config.yaml
n_layer: 17
d_model: 128
n_head: 2
n_kv_head: 2
head_dim: 64
d_mlp: 320
vocab_size: 4372
activation: "swiglu"
norm: "rmsnorm"
norm_place: "pre"
norm_eps: 1e-06
positions: "rope"
rope_base: 10000.0
rope_fraction: 1.0
qk_norm: false
attn_scale: 0.125
bias: "none"
tie_embeddings: false
parallel_block: false
init: "uniform"
init_std_qkv: 0.0662
init_std_o: 0.0113
init_std_up: 0.0662
init_std_down: 0.0113
optimizer: "adamw"
lr: 0.00306
beta1: 0.9
beta2: 0.98
weight_decay: 0.11
lr_head: 0.00456
warmup_steps: 471
schedule: "wsd"
decay_fraction: 0.701
decay_shape: "linear"
final_lr_fraction: 0.1
batch_tokens: [8192, 16384, 32768]
seq_len: 1024
doc_mask: true
train_tokens: 120400000
steps: 7089
dataset: "wikipedia_en"
Each number is 200 + 30 x the weight over its row's rms, rounded and kept within 0 to 999. Layers, rows and columns count from 0. The size before them is the row's rms in percent of the matrix's.

# layer 3 MLP down, 128x320, rms 0.119, rows 0-127, columns 240-279
096,185,204,225,175,181,230,208,211,219,198,190,212,174,172,219,178,165,195,179,245,187,231,222,238,170,183,235,210,202,231,242,187,201,206,256,204,148,206,207,163
092,145,195,201,226,211,191,187,176,193,225,195,210,205,208,222,195,190,209,212,132,228,151,205,192,206,206,162,183,244,193,213,212,231,216,195,133,206,137,195,168
100,206,242,186,193,237,219,169,237,196,221,184,194,184,179,196,207,155,189,227,162,165,171,241,131,209,168,175,239,181,130,223,186,139,204,205,158,222,173,222,141
093,207,221,202,209,208,128,163,222,231,194,140,180,247,149,203,150,224,188,228,228,206,159,173,181,221,236,204,191,224,184,205,181,258,234,197,182,219,203,229,222
098,228,223,204,160,185,215,271,172,185,175,208,98,184,184,223,254,193,173,222,184,207,154,182,174,204,166,195,202,223,166,220,200,152,158,164,188,187,254,253,214
091,227,113,157,221,198,176,201,216,194,216,136,242,161,189,206,194,237,216,213,198,154,203,249,141,194,184,214,217,173,201,199,169,154,175,198,205,194,199,167,183
090,191,212,135,226,220,176,187,227,176,208,241,246,204,196,198,237,194,199,226,221,208,231,204,240,178,219,226,211,200,246,189,206,188,201,168,209,238,161,208,212
259,194,178,170,197,196,211,221,180,228,157,204,227,181,191,219,246,242,141,198,192,183,180,202,200,227,246,189,96,189,192,218,125,221,221,202,244,171,216,187,154
090,241,187,194,191,173,211,132,184,202,153,167,181,140,233,194,259,209,215,213,195,206,222,152,182,197,186,221,227,211,231,262,219,214,238,198,205,171,145,245,229
090,151,223,193,150,192,235,209,149,225,212,254,201,197,186,176,216,224,186,188,194,183,183,233,271,188,208,200,168,186,226,243,177,206,214,178,167,160,202,203,145
093,142,195,209,184,185,219,172,147,221,211,179,223,198,230,207,187,210,197,205,165,236,213,189,208,204,160,172,202,206,249,168,208,193,200,211,143,219,228,246,131
087,195,215,222,222,207,198,181,177,198,232,260,154,220,214,215,196,185,189,209,191,219,190,222,243,238,212,256,196,235,205,165,208,179,208,210,196,224,216,156,233
091,195,192,161,217,186,189,249,153,224,208,202,260,176,204,170,123,204,202,147,250,217,137,196,231,197,221,254,203,211,187,271,204,216,175,229,202,181,228,227,179
090,210,163,180,180,199,135,182,144,217,182,107,143,173,167,206,210,263,193,211,212,172,198,199,133,175,224,200,204,188,219,249,190,212,182,194,255,163,213,192,184
097,174,239,230,158,194,231,202,210,209,146,206,219,125,255,160,209,215,165,248,183,206,78,135,206,198,201,179,215,238,243,225,201,261,204,244,191,195,237,186,173
092,238,155,204,211,240,156,244,194,240,163,190,253,219,188,183,209,218,163,238,174,214,159,184,209,177,186,170,220,160,261,185,169,239,203,212,212,215,212,176,223
086,233,206,138,196,191,178,172,188,167,191,221,221,200,199,233,157,174,223,202,199,186,174,246,170,172,185,179,229,233,122,211,219,233,210,160,194,204,176,200,229
085,229,147,183,181,185,201,258,139,173,157,271,209,138,209,173,148,208,193,191,186,163,241,155,209,214,207,246,196,214,224,149,215,187,179,185,181,225,282,155,229
101,194,205,222,168,212,229,192,217,170,219,199,194,203,216,191,220,199,185,201,171,186,196,175,272,184,189,206,232,221,138,190,170,228,202,220,159,199,204,203,203
091,242,174,140,188,188,186,162,158,186,212,285,261,200,230,147,169,217,179,240,172,208,178,248,165,209,200,193,196,206,166,165,187,189,189,195,226,243,191,171,183
132,199,226,166,200,164,182,158,223,176,248,215,240,202,247,186,121,194,252,202,203,227,228,235,189,204,182,216,209,178,209,185,284,144,158,205,147,231,133,174,176
099,181,171,202,138,203,186,195,309,192,213,222,184,201,231,200,198,161,218,209,176,207,242,165,207,172,176,281,197,189,232,162,178,193,223,204,239,294,203,146,242
090,207,200,212,218,212,246,204,184,274,216,265,144,131,166,221,263,245,173,174,208,252,182,182,217,238,216,208,219,194,184,222,184,231,147,175,251,252,190,205,194
087,242,183,179,203,177,178,225,129,193,270,185,210,160,216,220,218,208,180,227,156,258,219,246,176,219,198,198,242,199,262,210,170,199,206,223,185,254,200,150,175
134,203,202,184,217,201,174,203,173,218,172,238,214,210,238,232,234,251,193,188,185,202,126,156,198,182,223,202,179,216,200,188,189,227,175,237,246,198,254,198,200
083,199,151,212,226,191,185,193,203,193,192,193,168,186,171,189,240,213,183,257,192,99,186,168,187,168,235,118,200,199,155,206,236,241,135,199,140,172,179,201,180
090,256,258,187,214,186,219,145,236,202,262,165,169,172,244,167,249,165,255,205,198,230,201,214,180,199,198,245,163,242,156,220,245,134,203,194,159,175,199,188,244
089,238,195,211,191,217,111,212,231,233,206,251,190,211,153,179,199,219,199,190,221,205,212,196,236,228,197,195,195,166,199,141,237,230,210,244,203,207,240,180,245
088,184,217,177,163,231,139,187,179,187,185,227,240,186,194,179,180,224,224,176,203,227,162,270,160,221,196,157,213,204,219,139,194,216,235,195,194,230,206,159,236
202,202,215,215,183,180,239,204,202,140,228,198,180,218,235,197,210,160,221,224,183,217,268,281,171,202,169,209,186,188,198,165,216,158,168,188,198,230,172,187,212
104,210,221,243,188,175,231,183,163,199,218,182,208,214,230,166,243,240,215,196,230,239,199,182,224,196,225,221,152,219,175,230,152,211,195,144,218,183,203,204,262
094,201,196,166,220,225,183,245,188,202,198,188,155,199,164,188,165,188,159,233,194,192,215,240,242,178,182,190,182,237,204,204,181,237,201,159,187,255,217,220,139
099,165,110,202,167,211,190,234,204,180,270,120,202,208,188,208,170,210,197,175,212,188,223,168,246,237,223,184,200,234,189,201,196,192,163,198,201,198,198,209,202
090,162,202,182,209,215,200,194,256,170,209,252,251,208,153,161,181,153,225,217,159,228,215,211,201,170,175,218,226,164,232,217,223,192,197,232,205,178,171,206,189
098,174,203,228,165,191,175,181,223,166,201,212,162,208,163,221,219,186,228,201,190,225,250,208,197,204,247,219,207,237,183,172,231,187,191,234,171,212,192,158,148
100,208,202,191,258,208,230,184,197,134,196,219,179,141,199,199,208,240,181,212,235,216,208,222,137,186,177,199,244,161,200,213,211,182,232,178,236,154,221,190,86
087,285,179,174,237,240,245,227,205,201,201,191,218,195,204,209,202,223,198,167,242,204,215,212,151,213,157,226,186,234,206,159,193,221,187,203,202,129,212,253,161
090,196,207,203,179,182,222,188,158,149,215,162,225,148,178,187,149,158,176,227,204,193,160,201,228,192,211,196,174,167,228,297,177,204,214,260,215,209,216,164,186
198,223,217,191,204,204,196,205,200,220,178,191,242,189,199,216,250,232,161,204,246,215,215,159,215,179,286,188,170,179,209,205,156,231,221,219,238,167,199,206,221
100,124,164,229,180,220,192,198,236,222,229,208,180,199,213,178,172,227,224,136,165,192,192,224,216,221,226,220,214,173,238,198,229,188,241,196,169,213,180,197,169
092,227,180,257,174,195,182,201,218,250,228,250,172,210,220,213,168,188,233,172,220,186,195,181,216,178,158,208,171,198,172,221,196,208,174,186,228,206,155,221,186
084,259,173,199,194,217,247,146,175,200,199,237,201,209,241,210,197,212,208,196,175,192,132,191,216,261,148,241,232,173,224,200,219,195,192,194,217,178,161,197,209
099,151,172,213,231,223,181,265,245,237,154,224,203,197,168,216,225,192,210,211,170,289,220,143,224,242,191,158,215,209,173,216,201,236,190,199,181,249,227,143,204
088,241,194,195,173,204,237,167,187,240,174,202,181,191,158,191,189,223,196,225,173,197,228,222,242,134,248,175,178,211,226,225,227,166,180,203,218,214,167,186,196
098,221,158,196,173,223,182,248,276,214,198,157,176,210,208,214,217,188,225,185,198,216,243,214,205,208,169,189,237,209,199,223,213,175,198,187,194,205,133,235,188
086,191,161,215,204,243,157,188,219,187,193,196,216,281,230,219,228,141,207,168,192,205,150,178,174,236,214,248,191,162,220,193,212,227,235,178,231,201,198,218,244
093,173,190,224,199,214,217,208,235,221,217,248,215,206,164,170,215,221,243,205,195,237,279,228,154,240,207,198,200,144,180,214,200,229,208,181,186,247,165,176,212
091,178,172,180,182,220,202,199,201,218,221,161,224,204,225,184,174,220,202,241,175,147,158,218,145,191,211,167,200,193,191,165,201,253,224,219,249,209,224,199,195
081,224,258,228,207,207,199,188,153,163,190,139,231,178,235,202,202,193,199,164,211,149,170,196,244,179,219,168,200,192,177,139,197,150,180,203,188,195,235,224,196
091,186,217,214,177,172,167,203,206,173,187,199,334,205,221,214,216,195,260,175,208,181,251,219,255,193,201,164,237,194,183,140,235,235,180,176,172,208,130,202,221
093,215,210,219,181,196,177,145,229,233,183,181,173,176,234,201,249,225,201,250,195,163,209,184,218,213,202,256,198,177,193,223,183,235,224,212,202,260,209,210,255
096,203,194,239,181,226,207,248,212,194,183,200,222,154,215,210,186,215,220,160,219,229,161,224,202,214,215,159,201,251,200,207,194,178,199,174,206,256,217,166,228
083,184,189,210,212,190,199,172,154,183,206,178,247,199,183,222,168,237,192,157,210,228,119,165,174,210,177,201,209,199,250,271,167,180,238,227,183,150,266,180,213
088,177,218,182,178,199,200,243,238,209,229,181,234,220,164,200,160,246,167,168,182,183,193,167,231,168,223,244,170,258,221,135,207,214,184,227,152,229,153,180,206
090,152,200,217,245,210,209,228,191,206,181,240,155,209,180,196,237,172,198,155,261,154,239,215,236,219,178,210,183,212,177,238,201,167,175,172,142,194,168,172,205
086,212,208,233,213,223,155,216,211,208,193,191,152,241,225,236,183,169,146,211,176,174,215,196,199,229,213,214,205,182,132,175,176,178,192,170,229,244,219,190,211
097,217,241,237,211,175,190,222,197,194,212,203,196,194,222,194,208,185,201,174,197,159,221,215,188,149,199,147,218,247,241,200,176,199,158,231,210,158,180,228,245
095,171,211,215,216,225,198,118,215,186,223,188,178,185,237,173,162,187,198,222,209,214,186,208,154,181,203,215,155,181,171,201,192,201,193,205,207,188,167,194,218
091,192,209,177,188,218,161,172,190,222,244,226,223,198,205,204,202,208,220,223,208,213,132,170,192,212,193,155,155,201,261,213,212,234,207,194,223,246,268,211,213
115,166,165,202,216,209,197,228,237,222,201,173,189,166,242,187,239,163,171,235,277,218,217,228,239,157,168,194,212,198,194,187,176,210,194,219,209,175,167,213,169
101,182,196,228,204,166,148,155,194,286,208,217,226,157,203,188,190,198,165,230,270,211,136,149,193,217,245,185,165,180,177,182,146,224,178,195,229,194,223,238,228
104,221,198,236,192,212,227,259,179,171,198,203,223,174,231,198,177,157,247,182,131,168,235,232,211,247,209,133,191,237,212,171,226,183,234,206,171,270,231,209,235
094,182,217,131,191,198,202,224,194,210,182,188,199,216,197,187,243,140,213,211,233,226,158,220,204,235,212,189,194,182,253,236,199,184,224,166,193,213,184,201,181
097,150,148,165,197,202,174,235,195,154,201,257,163,194,225,166,225,173,209,228,286,202,257,175,211,232,179,202,231,203,151,177,236,213,186,233,175,241,219,209,209
108,185,247,234,188,192,200,167,269,183,180,199,208,216,206,135,163,151,141,195,214,179,163,180,215,217,222,215,199,277,206,229,159,184,228,150,226,134,159,195,176
113,164,223,199,229,216,238,194,179,194,176,212,130,209,196,211,271,211,222,224,234,244,181,186,170,160,229,185,205,203,244,203,209,194,215,223,315,190,239,188,236
109,214,253,216,194,199,232,190,190,195,209,215,259,209,257,209,181,138,224,178,175,179,201,206,196,245,223,224,192,179,138,254,197,184,177,176,204,177,164,186,236
090,204,131,157,229,177,157,211,173,252,228,221,155,147,191,193,219,241,196,192,221,219,213,209,189,201,189,211,177,218,183,179,204,233,214,205,244,225,184,187,191
087,120,209,166,246,261,208,214,231,190,174,210,177,188,173,194,204,203,182,176,190,243,173,221,143,252,236,206,189,197,227,183,189,243,207,239,195,191,223,326,181
087,190,196,223,171,157,196,163,234,219,217,183,151,225,166,239,185,230,240,180,196,180,215,199,188,199,213,197,200,309,206,181,215,195,254,200,194,183,137,154,163
101,168,208,248,155,247,270,202,272,159,219,219,204,190,218,229,206,197,227,228,200,200,163,215,253,209,181,200,104,226,194,209,179,152,206,207,235,220,216,199,218
098,218,258,195,181,188,194,218,159,232,220,145,238,221,201,216,183,205,163,194,147,170,176,215,234,199,231,208,203,179,170,191,175,198,200,188,168,209,199,233,166
091,214,216,185,181,214,118,180,273,198,160,207,143,189,186,213,196,189,202,206,257,188,193,168,220,205,177,219,193,245,204,230,184,203,198,208,196,169,196,200,171
089,183,162,185,166,200,139,222,226,196,201,192,157,213,163,200,224,236,195,188,180,272,213,242,182,145,216,161,243,230,330,169,216,246,213,237,180,170,206,175,202
087,197,200,235,191,210,152,201,254,167,186,186,217,215,192,207,217,268,207,239,190,207,237,203,192,221,194,240,192,185,175,195,183,275,180,220,226,211,250,214,175
097,216,224,194,240,164,260,175,215,223,199,165,251,190,200,185,196,210,212,198,208,221,197,203,232,79,185,219,152,119,191,189,208,185,223,224,236,200,150,190,188
097,202,221,176,211,206,182,216,198,210,213,180,196,181,130,197,279,170,177,186,199,243,80,153,229,200,206,173,185,192,156,244,190,155,196,237,178,200,249,211,172
089,226,203,186,192,214,194,181,235,200,155,191,142,214,161,164,224,160,169,184,263,179,225,204,208,229,195,197,169,189,182,215,196,202,176,261,176,198,221,215,151
110,193,238,161,241,179,174,190,235,174,116,179,143,219,182,173,204,186,202,211,212,241,202,192,160,163,174,235,240,132,214,254,221,192,203,166,183,183,201,262,204
096,246,257,166,200,182,198,196,156,193,202,163,228,204,208,201,238,170,186,213,259,179,166,184,209,176,199,219,201,148,242,199,171,193,190,194,144,185,189,185,225
095,199,176,194,224,194,116,201,116,240,176,241,162,202,186,197,193,224,180,148,177,158,174,211,222,196,166,216,181,227,240,269,200,203,214,197,249,224,182,239,161
098,194,201,178,191,199,162,178,233,206,179,247,183,175,183,237,194,235,208,181,314,213,270,210,258,191,211,163,215,170,201,186,236,204,213,159,150,194,133,206,212
081,118,216,200,192,233,184,223,238,234,205,212,278,197,236,162,183,275,188,223,167,194,243,225,167,155,217,215,204,227,124,239,197,205,174,197,208,203,170,244,250
088,137,218,179,250,193,228,141,194,114,209,240,219,198,183,185,248,222,205,246,172,209,223,214,150,264,188,151,182,208,212,168,203,215,196,181,228,207,186,198,150
085,160,190,224,188,207,248,236,253,161,188,170,187,202,172,201,143,133,212,193,195,200,274,189,280,255,183,164,219,216,183,193,224,205,163,177,123,219,154,211,232
090,197,207,179,181,232,265,123,205,176,165,229,210,178,172,226,206,135,207,179,195,215,186,221,187,194,208,191,183,219,244,240,208,178,285,168,215,208,158,152,232
102,213,158,186,187,198,193,217,172,162,198,225,251,197,205,193,203,216,166,230,297,219,176,83,176,181,212,178,185,137,157,182,210,222,216,172,193,204,248,214,238
097,171,247,188,233,178,249,185,181,190,174,235,135,207,184,165,214,240,194,193,182,198,171,189,215,140,239,177,183,164,188,185,165,235,186,206,243,166,243,186,181
084,277,166,195,282,206,157,199,172,182,187,151,214,222,191,190,170,200,240,213,216,207,185,212,145,242,225,244,188,197,223,152,224,239,167,217,214,215,169,215,215
090,212,179,192,237,213,213,168,209,169,187,187,156,187,217,272,156,226,224,186,169,159,241,181,222,218,231,205,209,188,205,205,207,225,204,170,215,181,222,192,164
104,198,242,129,169,186,221,159,217,171,200,192,167,199,244,198,181,164,169,219,180,240,226,195,162,241,185,211,184,192,242,189,176,198,256,176,272,192,130,149,153
091,151,210,196,213,241,111,209,138,223,209,216,220,202,237,196,186,226,185,235,197,202,185,175,127,242,208,177,193,287,160,139,209,283,169,184,203,195,216,188,210
087,182,200,212,135,192,282,140,216,212,213,237,197,188,182,211,167,187,203,170,159,185,153,189,223,195,199,197,172,208,161,191,195,203,263,197,180,240,166,198,161
091,239,164,189,220,185,214,215,181,250,194,102,249,233,230,227,200,234,193,229,211,244,175,219,234,140,178,246,229,206,167,276,207,205,206,209,160,140,210,242,173
088,228,245,173,201,266,227,200,275,198,181,224,193,209,186,166,221,223,229,191,221,211,193,182,207,171,229,208,193,215,250,218,176,218,187,223,213,270,144,244,175
135,215,235,140,157,207,186,171,221,181,163,223,226,156,204,92,201,196,137,157,137,180,188,179,187,173,221,199,176,168,181,169,175,237,214,215,170,259,224,209,206
085,242,220,238,176,199,243,174,169,195,199,205,197,239,235,209,183,224,199,222,196,185,246,236,199,216,192,211,169,190,239,178,130,160,192,211,179,185,146,216,186
096,227,188,188,231,178,215,245,102,240,169,205,201,204,196,216,197,214,192,200,171,181,196,175,172,189,202,154,219,172,224,182,211,211,191,240,229,120,205,257,180
087,200,188,200,210,227,197,239,202,199,183,134,183,195,235,206,160,188,215,183,236,200,185,146,202,224,218,166,209,225,190,120,227,202,215,208,194,240,200,198,150
091,197,191,201,160,225,175,197,201,232,228,184,198,217,198,209,243,173,193,215,178,164,177,209,214,228,145,181,214,230,176,212,162,206,206,192,228,199,197,151,266
116,216,213,186,231,193,192,224,202,213,190,156,233,191,212,191,220,252,205,203,261,198,203,169,202,160,219,228,232,225,272,198,224,226,159,195,201,207,183,234,199
099,221,198,231,174,172,205,230,234,221,222,213,172,175,262,273,186,238,146,187,229,219,131,165,303,173,202,238,168,189,225,185,149,187,190,224,226,213,225,187,276
095,222,184,229,189,202,205,275,149,219,159,201,234,224,194,206,189,168,193,191,220,191,167,217,173,177,219,208,196,178,168,213,176,183,199,171,195,136,225,260,217
093,196,201,177,204,171,225,179,183,152,242,224,188,165,191,192,218,192,191,177,233,192,191,188,210,162,195,191,200,235,190,219,183,222,271,173,242,229,199,145,199
090,205,182,253,196,222,212,199,178,200,217,123,168,236,242,239,235,211,283,214,196,207,225,225,234,180,199,189,203,194,151,221,243,213,199,165,172,240,176,238,283
110,182,209,200,239,223,168,210,222,240,188,172,198,198,289,225,177,229,197,163,227,189,213,192,219,194,207,236,171,243,156,209,203,199,177,168,211,186,185,177,193
091,160,222,177,220,215,191,191,131,212,177,189,215,214,205,151,224,192,194,151,181,176,178,197,179,181,195,256,191,206,140,229,220,281,201,211,196,205,198,175,213
087,143,153,230,168,205,245,172,197,174,177,153,218,224,124,178,212,205,181,288,202,197,200,217,159,212,191,225,211,147,166,205,133,216,200,203,189,208,231,230,207
080,152,147,131,204,219,218,166,166,194,179,226,252,215,198,278,202,204,171,179,200,225,157,202,160,214,197,262,143,246,157,145,220,212,244,203,207,175,190,219,194
095,266,234,185,215,196,113,201,217,149,202,192,142,198,205,189,264,189,188,231,215,210,188,196,130,246,197,202,214,127,224,202,190,232,235,194,221,166,200,179,137
089,196,179,209,173,218,213,200,247,196,193,204,143,204,192,224,241,198,191,187,188,176,185,203,181,150,244,143,215,227,153,186,212,232,238,218,195,209,195,242,162
098,183,192,180,273,205,188,225,171,170,197,186,218,261,132,209,213,126,193,215,235,250,210,207,134,157,183,266,205,192,256,205,206,164,185,183,192,170,197,208,250
122,175,212,169,186,201,157,239,209,223,207,203,169,202,172,253,190,204,193,206,222,198,109,171,213,202,214,197,190,212,157,172,163,196,243,208,209,177,174,168,201
088,227,211,213,185,188,279,222,187,251,188,271,241,194,216,186,186,200,198,188,162,176,208,200,197,224,165,183,210,170,190,203,185,200,185,191,238,254,165,165,210
088,122,225,174,172,246,241,213,272,205,237,220,182,217,187,200,213,236,231,164,210,168,232,205,208,217,215,207,199,180,220,223,253,232,233,270,136,240,149,216,175
095,294,121,167,109,253,258,222,183,195,160,225,208,151,208,174,180,205,172,222,249,209,169,187,172,257,226,184,159,206,214,207,176,220,228,159,262,216,224,182,180
096,194,189,207,202,162,171,283,227,244,187,150,188,179,201,164,178,192,161,185,213,187,181,173,226,166,213,185,188,208,250,187,186,191,217,223,168,231,179,185,236
093,183,179,245,194,197,230,215,198,194,221,182,209,202,159,221,206,226,244,223,194,205,272,211,165,207,165,194,176,237,220,165,232,160,162,187,201,258,196,210,250
100,198,168,127,219,209,157,231,208,230,213,149,187,187,191,211,212,211,222,198,216,195,204,174,151,216,196,251,202,175,160,201,219,166,205,194,212,211,180,200,219
112,181,192,174,211,204,201,211,205,182,139,192,180,192,200,208,172,220,187,173,168,208,231,221,153,168,151,167,226,228,199,177,197,179,231,228,221,248,189,229,137
094,184,219,209,208,194,163,163,200,197,212,196,207,162,216,203,194,219,213,221,197,215,191,236,158,210,200,161,177,178,174,136,224,218,220,180,138,158,187,133,233
094,237,253,200,168,173,192,206,158,211,239,178,219,242,237,182,191,203,157,172,172,177,185,213,248,189,203,163,189,213,215,134,174,244,184,264,159,187,159,228,154
115,181,231,225,222,197,216,157,230,205,227,218,200,203,235,196,194,182,193,221,296,187,219,234,213,275,150,215,192,228,226,205,174,204,190,191,153,188,199,159,206
091,188,182,193,232,215,191,206,222,242,130,223,184,179,193,178,208,177,272,230,225,241,222,211,183,218,193,239,203,217,150,190,218,264,210,198,207,186,163,205,265
087,195,166,135,213,192,176,169,112,167,205,163,135,204,209,159,209,192,203,196,190,155,175,210,200,215,222,237,233,223,187,161,204,211,195,213,173,214,158,218,199
093,167,198,225,182,201,171,208,228,199,167,235,144,147,213,179,178,221,198,212,247,215,227,211,225,186,169,202,206,182,195,147,214,231,206,167,226,172,212,215,207
088,223,220,223,207,182,188,248,197,207,195,203,238,181,168,172,187,187,203,238,133,234,182,217,238,260,155,215,158,175,252,214,204,156,205,174,161,179,228,175,145
085,199,212,203,175,200,196,139,262,192,191,170,162,188,215,221,224,199,233,184,161,237,192,220,281,260,224,188,168,196,231,182,256,224,152,164,142,192,175,175,188